Weights of a small GPT-style language model, trained from scratch on English Wikipedia: some layers without attention.
Each number is 500 + 50 x the weight over its row's rms, rounded and kept within 0 to 999. Layers, rows and columns count from 0. Numbers have three digits each. The size before them is the row's rms in percent of the matrix's.

# layer 5 MLP up, 896x224, rms 0.149, rows 760-788, columns 112-223
106:517524481570529450490460519590506468530545550486451466582520487580450557543458477525428528516536463514516489459516490555555521636569518453499462390473482518454511490544498528553525447534411554530455514469477530425530565474488534550471496490464616506587533444497499503555447454500526520435484463507580529465425529590465469493420603618511
095:553493486601578578582470487470522552475479486551578546482389555447511432485491426464520480435447538533509498496530532572520419451284475534440516538403545461442537446439521523568503516530508543508485537469420496523546505522539463501543503462513584517504426530498549489548568485578451509485494571491523555505515493537457454514487521498568
091:649538520516550437487441535502480535459506508464528472489534522560521490554597557518471459477504468492534559537413506530566556574473418569476611508410586535495491502556464432460523453573508477556496578492507503531578523481514505416498525422343524559542503524505460426503565450475500569527491437388520543427506446526513495506567498555600
093:483510495489528525485418450488512546478520468583490463528477561570619507503452544567586521437461469524547497513450541514460478481472438384508582490552564546521431492539610454520492517475553479430465534511554428591518539606477473532526455521489506532564477552440463451507484425514447423573522482320506535512453571485555469582488480496557
106:425433459440460550487520480531496630519473571481400561447601573480535633505521505446517469492589511520602496507457425479495501531475452501580446454413537491562467461488519461495568517559513491455546545469502431549497523510492463411480527472622379422473583545513474568487538504571507493501469513573486490535528616506450445526507527531431
099:499500487428495549593509499578537570378494510472606604541546635436549461437529571467537539571444478485575374511572420518554518495497551499563543491493556429439486577576430487542608497479533584475548522564570482514541425483542501516547432554533525467476481489483390442498473504519542504398574536530523500519469519442450489500470539516414
095:467519551496558644436464433461440471587460481465527424483578551539501415493525523534597543473457561549495505534516549571500527587492454562305526420448470442498502561498501506551522485541555519517444552487463454479557540386540527529567501490482466492481564580488527492514500490490476524496516481562483450489396402373517497533471528537479
110:576529427498529510570544513543429561504445454425510554504459515439512513523553493476534624450555535471495538571492532480464545578497467419477419486537517462445411503491512475592427531548545522488489489329414493507502512489519584525506387573503560468503410509461460539549526454506458494574550480540456474498439413413436519515536444571485
102:533499519464535477574480453489491549405462510483441564544475553530424536441492493497475510585564436525510415512498544549530417542427530443571486414407476497483490567450490609513454424498550553565538434560437461507394515430526434398465511500464459494412533482474439529524485518556525603534438463502425448562485444560559507597539463565519
101:431511503504541517532630573455531487478487451523537605487523482547481533525568490479453496519399484454458557559445472529558553511470544519531521506549453420649484613491500496490471541495487510473497557460526529448517481579510520626507465532474514562476482471469446572527606507489499512420520520503560541550576630499531509529441493514485
101:519559468503560570528546467542580607520450536422591483534439480516452533533471580538486486501619508388453496491494537535438499446439387413506547522538476414584521471491562519430564428548368445597455578560571424464559486558512496401438530512470584601556466440513555502524436453423532436530472491538500524518475471572547532589461523525569
115:572479529547457480484624546504470483492449419520507533523582485457467481478522497519468462494512468513455446523375483399470458375609524559456507514509470485471570480578554490553434448484524491443426537575569485460502475552495493490507548461581542467490556563472453539522585460467454467499464524422527412466486418568406437532543554478488
107:501435514519491519480531499570465534527502391489479516444484500505392453372431555481472486521521498357592499507482521420592548487442498499547563434410411551469491558497539469496486498488570500507439561470544539557388530445472453556493508465517478439539531600527466416544482484497547484497524497483442496507614496539458555518563412485461
104:511473477486546491508550507468517474525466494484552490370594516459453453409554432341472470558518591581459393450465467516511480449501471468534507484473548492486476507539493445496547439465481539508537521495494479504495568510433483489503415519509535493499427491538580629505550532529482653511509516490559371376491449571480471477489445590543
099:459564579475500447537435621492417560548493529482426471533480428531524426503541443527513574555471502497518509425492483389484561470477460538548517509453508455513525467561402474527502476526564469571480574471417492481644581507447506571515508526490557554539508532483554523541586487564496478519507544569461522478453407474488482432503500520465
097:543471469462531411541471403499600527479521526611488574437454484423580488579460522544505530493437545508538492512508481557487557446504382516475465399536461457465609413517453497599493505575518519533531482511439493442487515462437525418580439489503448578580479507504431556490435452490503506594443429523545629602564552511451517474547478526434
102:420474440588509474461467509551524510497502466394542448543538420516539576443499558452450509479477486514462476455475529477546548518531484458493470426564490587449584518429547496489355499473431556557473472535448566491519521396556525540533443473549535533527555441494490467530594424468464410501500432473474500444470525482491559545473533472503
099:447512556508589483561548532517545495497449514479456469370455486495543489594508446484540480382487472487483456507531438544469570460539429495400614490425452460475468449456523528536516516485476507513485509547492467475521491391506446611552474487543594424476493463541587540514508569520546516504598522462504446564512500502534480480444551502519
106:581520616491499522615493420518516487599596571418523598583524499494550499446471530448522518483494498570467421480474464499509503486572457430465479480503471510434481446547558521520542473498472583607556499507522510522484604426498421600481468511425567543424465492528515587519509507475572477497447515423495456432500520455522492481506481458484
097:475500471499516537502487509488640438548540527480477482592553656454508545456428551537544492422390553556505447505553441494502503418480502525481476378453414518403518509533484499557488548513591516547516461544512407501455411493452531482481623468519447557540417421537553554570564521527421492486522381493561461526494492571544511518437488496455
083:524444532408416629415505537476550471482496466535497479538533432578544483552543426489522542479516508506487502515480501525466500491484451476570465481400506561484572543411567499577486502460503600484578451534425564471555512441555481527490512524441524637549516436523515524529517571511534426513570462479532541501537438502501550556518514533598
094:501526481406584501456468553471410514503498481545435495434569592389418438534524540467538451518492400573572486501505469473509466465535467505496535459467463422533528520481503427529466445456496457480383575404480504427545416434477452498511462477525525504545507404477492431616530521526430434629464599560466508597410497478555562450534494432532
092:520620510499492495398396489603499517514516454468515464501468552486547513534562479440448384500482457379466577405515430510539584514379401470575459591484509460485492460438532420486379587588556509464548551521570549441512498499413561496522485468508555538449577482429498507478557452548526448478490544437508457533472464453477383464532439462541
104:387545555443507567431506625601505479523472513548504490473491557513482519450541513444587499573428532463441543514416426554540555458459542569445542507449557493615620573427489462431564544533492502466501518493480435431488545533396452440527512503493514451494467502466500560475522543554452508526427467456478534383556598451466503510401463563506
098:631468495537495517513515463492535500497543542537484399497575534453573513526559504455488518461452474526496548621521567511610443467533513467484442530472455499571495491483514477478616549392495502540491485395587399383520534474534472496556562492547505486398506497620560410559514485537473558375442544515526404463429561389483548544488568451508
098:505457445432556560443575451601495461496493535506581522586404501548560533462539481519513549487435463522486435475547466486482513502451524492440425444529462488515498502522411478472610441473467485398603478472460492555555557632510476571550494448497492558565506505522478456488600459559535512512478540463495403576471520602480524525430506544432
101:550504432518512482518448477552564581546444558396540497514468419602474570451464509516558539536551388489467530476518545487546592446446392452404535456498405482558527538461502589506528532474484494440552519463530588464499524568498557565537463555584483567390531553465509465504566537490533447518538569464431544595474471527557477504509436519461
092:601425380522525595509514511413433558512416459427429473448372554596482481489523562453469538591532533492514525507488513517469503492480466603508504474428465523474429495479579537482483539437501618508533461492485492518529495562592398575465448463616509538484539519521444536470546507529514491468510548507424541560481597537418418536531497390492
105:531510396527497433493553569435552513511496510524528403484497515447492476476459485462500467523573496587532484512469503525447510542437506517463504578469560588514412600472586479518616497463414545541505469484539479564439506510544536566447540483480459497507505601526564482448564523440430613519537483512520491490474505413493487424476426543441
# layer 5 MLP down (transposed), 896x224, rms 0.145, rows 760-788, columns 112-223
104:621502515498470531481516486611506547508481565540588493554532478534454588517480490491537451519492562538449482580551505398555463633415577427462482478551461472469487460475421527618508485575447479464616556527540441398405516491459523523490530493493553547529540513469568454512551518518435518523513450465502450454463470481591473463599467492531
098:534433519501503458648521385473545423561543541522453545554544405559425568486463442497483524584520568479531430498590523525517410484488480538528515544527586467449474475503559513499553544474468552442532425442475434560504436421484457477489505525495537534451502487433541469511436451498430512441606474462465590471410434517444527513589509479457
096:539551503500459448543507460460427570544561432483454568479473461448554532456517535574558494435463499507505480550463429445403481481454573595547523502500461563575457482442518588509443508518531478572523535441472578487453588550460524421530564605592448449535617386589552427513533546470520562394568528485545541560447476495540548470502483465527
098:531457549442537400485478462547555430509565500549518466472428561490520391540521519518422527447509564560576383550492497461485423420450502502526583483549580508469448507541496528458492446514499455494454518502554524504438518503440537468554629439497513543455466411494471469490507523504517469472441536474500500495512561419515503515414508492621
101:540461531490514594526474471548528585428473544568481441551457433468536554643500519527464540558466503559470537552524578549467456435481520501479492478526584544475527505487450516446449555538466524537592481456513570563455496479500457431541523594478533515497501448599461569520453504500532517476538573504491452514525453509556518542582566458433
097:552463428401466444426534546479450487532447512475463617532473386544517568494630543464497551501504454459507499520449488494519445549573595526472477512465451511427486517499525556476493599590470439551493488482454543495569564518480485587448567546545517487475478385521433541571430529464494568505455542459548536434533553524539474597474559484506
097:505525459438525507494467512447390346448434522452442605555477448486658532492460560510446471508503494426474392447607531519586517505483535502432593517577545501542441481508465462514510426499416568555427538540457491481480482483535442505524518577481539479510429558449484506487441562506465528518486516490530501451497481497483558490481479479431
105:448549480575579537476519522519543459463461513562413528566480492509578597536645650598472476452460398495498511537523484507499541517517567444565501560568561526573558481494480477437396547596529515495533590504595486512447539440452533438469469505488523461458545507560463538552538450502456462413458500473492472529554484565470521606454501578487
105:569564427460501469443508462539458474467422496494503620432435548434488546549447476523450573445417421501575485591461488625454438437515453552482544486453554512457522553463489525515431440442529477563521494491485492573462509504556575589425618574426585458493506454598520481484494449483523619515553491491516512543542471470522528547528486524497
098:472492410488467387496368491515538427585505544504478476473442541482568506501498437483527471545434550534499512529487451548489394456528435530481532500408507493550417555575593484565489539500536523551520452419505498591507460456518558436519506438526591418526495527546439505499457461549496479417622589484464530493462439591484455550559456407474
099:470476408454585470481553598560469429590495511431547482540398470537490504529569533498403576497526613541492560490517557459506455513549534546478464531516493464512429484464497484507532487457470541517601471467476477559447509541553564519493496496589574479534579504493515508568432455518501515542482582483525528427560511523456455460499482479520
114:571436595548515528551515483519483583433506414514481557541512548509528576489498521457533370429582447526549546502465523622480587414531485485519481567445556467452567496498432456481432547590578584511484462500507450475487529475426491463586553417539502441428469540472458567503536435486461533430534502466438499508496459528446495560558498477457
102:438611525438616565383520539476491476549524466527475537493483544484484461477473388476549629496413528438474490510526487599453541419421395513574467470505487466510499465553564447543449552499502531500545609515473419498533468428459494532525546479546448568506577544539489482471487547455534466516504500520461500447563535509505496492500504527463
100:582439530443463455515470419490499575397559496542511574549483433541442531574485502492429576501483558541508524584545469411595478574465464518449500543520564515487490490511537529517536439541540488547553539515504569577505518579581433493404451493437527443503458400489500412532476535515478513518583477526426500541484548498491604543550469503622
095:548493466545616445586528419551475579494506542485479509513562444424536555542547592458482515456482497533473388500498485573556505522572492510510512540472452481452443540474498574485485576560551436459508461464494465421478454617528513490571539521570480527496529550508466520472521505512495496486577513470504539474489431483479537427456463533465
101:542495437398490503483427501602456521443547520549526416534501594490475471598518525473494485593576468510533521451472522556502507519499479475505354459491524513506520526518415456482464473405438531358485527429453553553528506472434472452452509510490548495438571517539449479476365512432487539491514519509489423498497596561494359613574439543502
101:526545457578478525637526544541487481426409497526489548445528505555482630486418502466491511444500548515492473531550389544478505497512473426482625402436485466486592429529374556438448482512576515531537442459524487444415498499490462509526587534519455434511465567451487549439459465490507445527499556575464454455400496506429471539449455456548
097:655446541440480460534467534403531438559442518523504481561483532489445545627459537505567439455438446521562469488484531486562481454559494601591430454474551461508423488454518612539582544473520577430521436469481519472487455483535579494537518505513480530553483531508571530481523425526543570534565499501470479441411526380534501535566433468506
102:534523483442434523400565498579453423446501378503530522469576542552450465504557537431604528522478509583613467545541517523519504554509518472432539476469494541574542519487563449531540496458582517447513533559506517597451589508543574417554579464448551488523441462477591460431423573513558454553530507531516506454458552594504516478409446590544
102:500468475607478479497607486483464530433515614485505529493593568549408528440462545462591503496430610482582559524534507487529446497561527460413520577563465573565421530495543460503489445501529478454522573535471465404518582481454494497533429527476440549531474523424481558417477610400439510469424563472565427562450527453554443424467555522496
097:450387470423403502471432519485414568529511469511522453553527524455541535488623540539528501500498523540531472536483550507473488466396495489546487580490480523552467556500517559512481550396529568443507569541453535502498444434507594583541586513394427564493537395540526580468493560433515475518428439458478553482553366467445475541504535505481
100:570571537433566402554558524414464441577504540548516511534520559492476427553562442469444549528441462549484490524555569448452465516484469415549438619476475514421529495490530472397467591530527511492564542596474597522458458547494557498559401478505426509568533460524497503540433499587483452495413475553444485456467420398456480523533460505485
098:411544582540422500496535429453472441445504529495500499546500479485453572573497533546422489460489495499491479618493496474496509511481552543562554392456486558497509482534444476467603509505512439418589439553482471484449551466539408578532506446513445466544489536497514553534613516584480471470545409518536494538471493543505532495517577519575
099:389503465503480474483565556533560497635561509487420544445533510527438503570480492569552527489488448473535460516536509544494501442442597417526504555467565458445557549514487439627498502546476460435529467660441487504505462482448577516579567490526511496549523516458495561535547528503583472520474570543610458511592517470427515434568545614529
095:480538474592502475482513466528456588617467519389483540535532485504494474434531519595422457386466499477451498457480457485477476554519544409483468435550501495464509489565415488476572623548505557492513464487607481520515497543480490555563465517550444491464557447526526519509526408497534520480437564489431417434496531496496456520475451526629
102:444513482573484522512481534469546488474562513420528526514572548468599505551478567471445397483510511552562478574462558454533545484500465535525533526496486549488441430502521469470505482506566472560519511531530494515520451574497501502431511483476428493446529505526533351495443562471510521516491504523465546504444522432544497460465542588532
103:481512467465519453457504448458505526481457536510437513513541512501554542567454605481449453539506459488482526516537358509512477451486512562517463397463502540516515457483488566476515494497544453530492510590409472514533505517452533527423528507452503604516544521593530470414507610489398447489461553508576550473537435488583491515474427569503
087:496558484556497615468514482547422396502527449488554486470562439504488506504509527483464455551470562492555498502534462536471440562460493422527537514484525496455465462493515638560462502442473446432540601501500470518497547449595521478519467589476522517520482436597443601450471524493512502496506486547576525429528371568504457498649497540460
102:536490430496539484444471513537491386466568585490522501489562502533564554494442473535497425564521570467569618470570450526541426540448505532488491531534420568483507427572455528457521591593586524486525502462550477591442469407504440544571514484538450534450511445461540502496485517421527482565499509559441598503480507536433392522433517491506